Each number is 500 + 50 x the weight over its row's rms, rounded and kept within 0 to 999. Layers, rows and columns count from 0. Numbers have three digits each. The size before them is the row's rms in percent of the matrix's.

# o: layer 3 attention output (transposed), 768x768, rms 0.0305, rows 185-191, columns 128-191
# v: layer 3 attention value, 768x768, rms 0.0245, rows 186-191, columns 128-191
# q: layer 3 attention query, 768x768, rms 0.0246, rows 192-205, columns 128-191
# k: layer 3 attention key, 768x768, rms 0.0245, rows 192-204, columns 128-191
o185 109:472519459543554489457430518542500422480559526537484462509434471548497476513475475466591542460572504532444415589400546488479403551527496451578503444482600618488442439508447532589543444464464601
v186 098:515451502530502526565540417510400530486554457577485460447515512520471500512540518479541442508508505474507556440479549495521536487475526506534509604500497622458479514480468524524441575434532579
o186 103:472515510499526397471525512467432461474463449502477517487518519506555510552573534517576501458450628486566453544527502470460471541422464534461382501517624516450500545491571522505564489490491424
v187 094:471486555444556520469552557476569529515488494470412499443464583503460522498546500467514515529457520420502470531487435524471545470540557419536554455555565495549533520561473528476553482499562503
o187 099:473555579603514431382464554661528550387614494514395553480458462534420545518500532397504487609447488472484391567402510640481517497553464548564529469590504488572517537563386468471512491499508494
v188 098:464565519489452480512510539541609542511441418453522449450571535642467525451473444496511475488495488536385497506466447545535468562483555493456548537530437490529470446505456527480516368426535496
o188 099:511505573571513532472427516436535464440423479498433453553550495559466516509528524428507482494503515547538593513525579546497465646424553487559515555476537520507547525397525501485566427520425466
v189 105:534500475511441481498458477520558483493482458501544483514508497449544493526438473512533599540494507572425491483556562556527436517593528540487483448517461405516412525523491430410512553474419516
o189 105:496531478480533566486458504545594515517525524519531463591433414521476506440480421488444497548491466518437526478405528526521548395548566595572522553512553538405459449463462400383405580513535556
v190 098:524487490512454473493433461521613445476465502440537445522569503462397498586503508549506496541459502536496559481488515454512540571564534532491468406485547497538478465487429484352505536523449472
o190 102:509593454483554477489487462565533474568588482493578527528411483491443507475447464533574448646449535517529518487404483466475499449546474493455525540514558554496378478373428515476397450542516480
v191 097:485555485479460452540531571515610512515596512506492552528506499542469548506503444488554553498505405497557480485523498531516581464493569446510550602567445535523473527476486529507451478446515411
o191 103:449476559623531474541338486494570463471541595466466461442503522511413514461563386466556462595504427445498540463506508572477534494475537538617554456475529523412558488488567460554524460539473508
q192 101:499607474469466560514437489553504510406407518499451536436397461493518476454490448511407538442491515451508559494555422547486493515483478441478607421502540540451480440479502470415449577492481528
k192 110:517425504567477495399462565411552543610581473468516492532545501491495481556508486430597457551534490534526505516549441492502453493588480478520473526528559450534545440559439578437492429581459514
q193 092:505438504532432515455505503432577474450562511530509452552537448603536510472492485557577534470518405607446488491379493516496514484458575508504525574505381589443559480476412361507578445539529466
k193 099:575530437457516547610502473530437440514487499434427474403500476518516512504491456512530525475492533414505477509468488546481427525507468558459523570514412490568448511406394524405490464383477586
q194 105:513514437561470522546521448533466461361456518570549498538582425551511498532465495473452470516485503563434477414510502523487451494497519506478529420514447524468454536536544448400489467465509494
k194 104:474490583426547497520429480520538530542543529542533550442500490562467542430521492615494480414563310499443416458524496425501584428508452484500385490391505528462461509538405489523491546611521484
q195 101:505503509618488473550467545484523471552509572493468486463492477529488535486504503507461613516478459560532446555537500472496453418445452526561410549380472490547503438375527376415532533505493519
k195 102:456457573489435536385528590552468520545566556483528591560565501450539487560492448505605435591453581409532483500365454543501587495446542483441463399519596482477488501533525487577523560513510533
q196 104:497545488533499512457550472520470516494536464556575437513456526562547512523458530492428408496382514518474518479355530538535582567494523505492540503558473540517420559544443534552530443520507554
k196 088:543547507479526458557557470485485423375437480534409461546482548509527545499470524503500484491502503539463553478505580497459505447539442523448560560454481554463508530452584419460505570448427561
q197 096:598534446417451446632485537538470427428503516413476558540531541414434484540508517524448455558460493482472577483515457486435446474589460424422585440497562504427460500415550565417485581500560467
k197 097:406487506618603487491528429572446510574471397577475494499554470483447576517505506467454569421522377544508459531621549441568461478524534511548427487509428571533574532555513427519523463532459470
q198 101:425432446525544556546477513539443417467482598546516498488547483552431494461475393506434562500611469573551496599645435416489477489445520580503513476492449443473576422533465499483464497429518433
k198 100:451607609421486492473412472494591512533526484498501570487524531512477396457485422543455450467520450492569566480459565592504530462509388471431484463560575481457532536538469469478427527588553501
q199 096:508505529472517568451569480557516461484463487473525525464524494542539551433487455536552483459459477426473478410510446483526594523489502472391520537575613549530528513540464609545468511502499508
k199 084:529617562512513502552490448381448534462487538465474416495484493547540513571468571493531500541552624478555464547403522561533504499464437513608551453523496419567468531466537453506513530431508528
q200 093:554562488496460468526494478526483524455538510490498523464491535465532521559498485450575423541445583480445462409421517505489498460496485476516500511533579549462473487456474415486488527473440517
k200 082:481485541510537489441447537469508495562516483509437593548525464476555463548551539464519547467551584568559544626502468411558469570508532505580494451598486488610587541486435451514545507486561517
q201 088:418445564509479580401513608480543538452563573419600540441442463530451541457489489510482421461522482461540506584468511396564580545568520533480453411585545464572484538606555518529626566510576527
k201 087:604515530410418516497523507493467519442509504457488477579510547443510475504463574483606486614436509409489495402394468619426541456553483467388523575385496474446487422474597606434431402471527434
q202 102:529545480458536389538511422560450569512477449572400430427582535520491530573484533484520441505453557430504477451469636470490458581588527495548457618469539534460453438381417505544473491479445489
k202 099:486475466496475509502474438554452469484421526495547542497439443527456471575525482443418550503601520650550508533573471538552519465431477478634538405573415403603537529479411415465510557456481504
q203 089:437478558560517537473548549484531510424532478500589502442444448444528487503492534466512496517409430399505489468488517466516557467563589531479474507528513488545389581506529423472553498511519606
k203 101:606486497492425521392583552503508580516578504519516487599471550480560509479449484483531420524461612477470470450405481505483606625498504534484514533417539455493545463475592545525518454531508425
q204 080:437427456483487536500535515527506440552479534369549511484452470460473552445546477501521555516589478614413570579569441521586474465377516572524464487499515380516587596552570483557531473581589446
k204 089:497447410572561478412524494470477480512507484610555448502512506445571572512530465559543587570444540444536451564582558454501464578534502534444453561519484518431539453483495528575581524560513508
q205 082:381490458473567492500597545605535471476517505478566481475440420502444502427529500540488539459552454552490561519492445532547475489425489531483524494579486367579541617567573484567562542562503572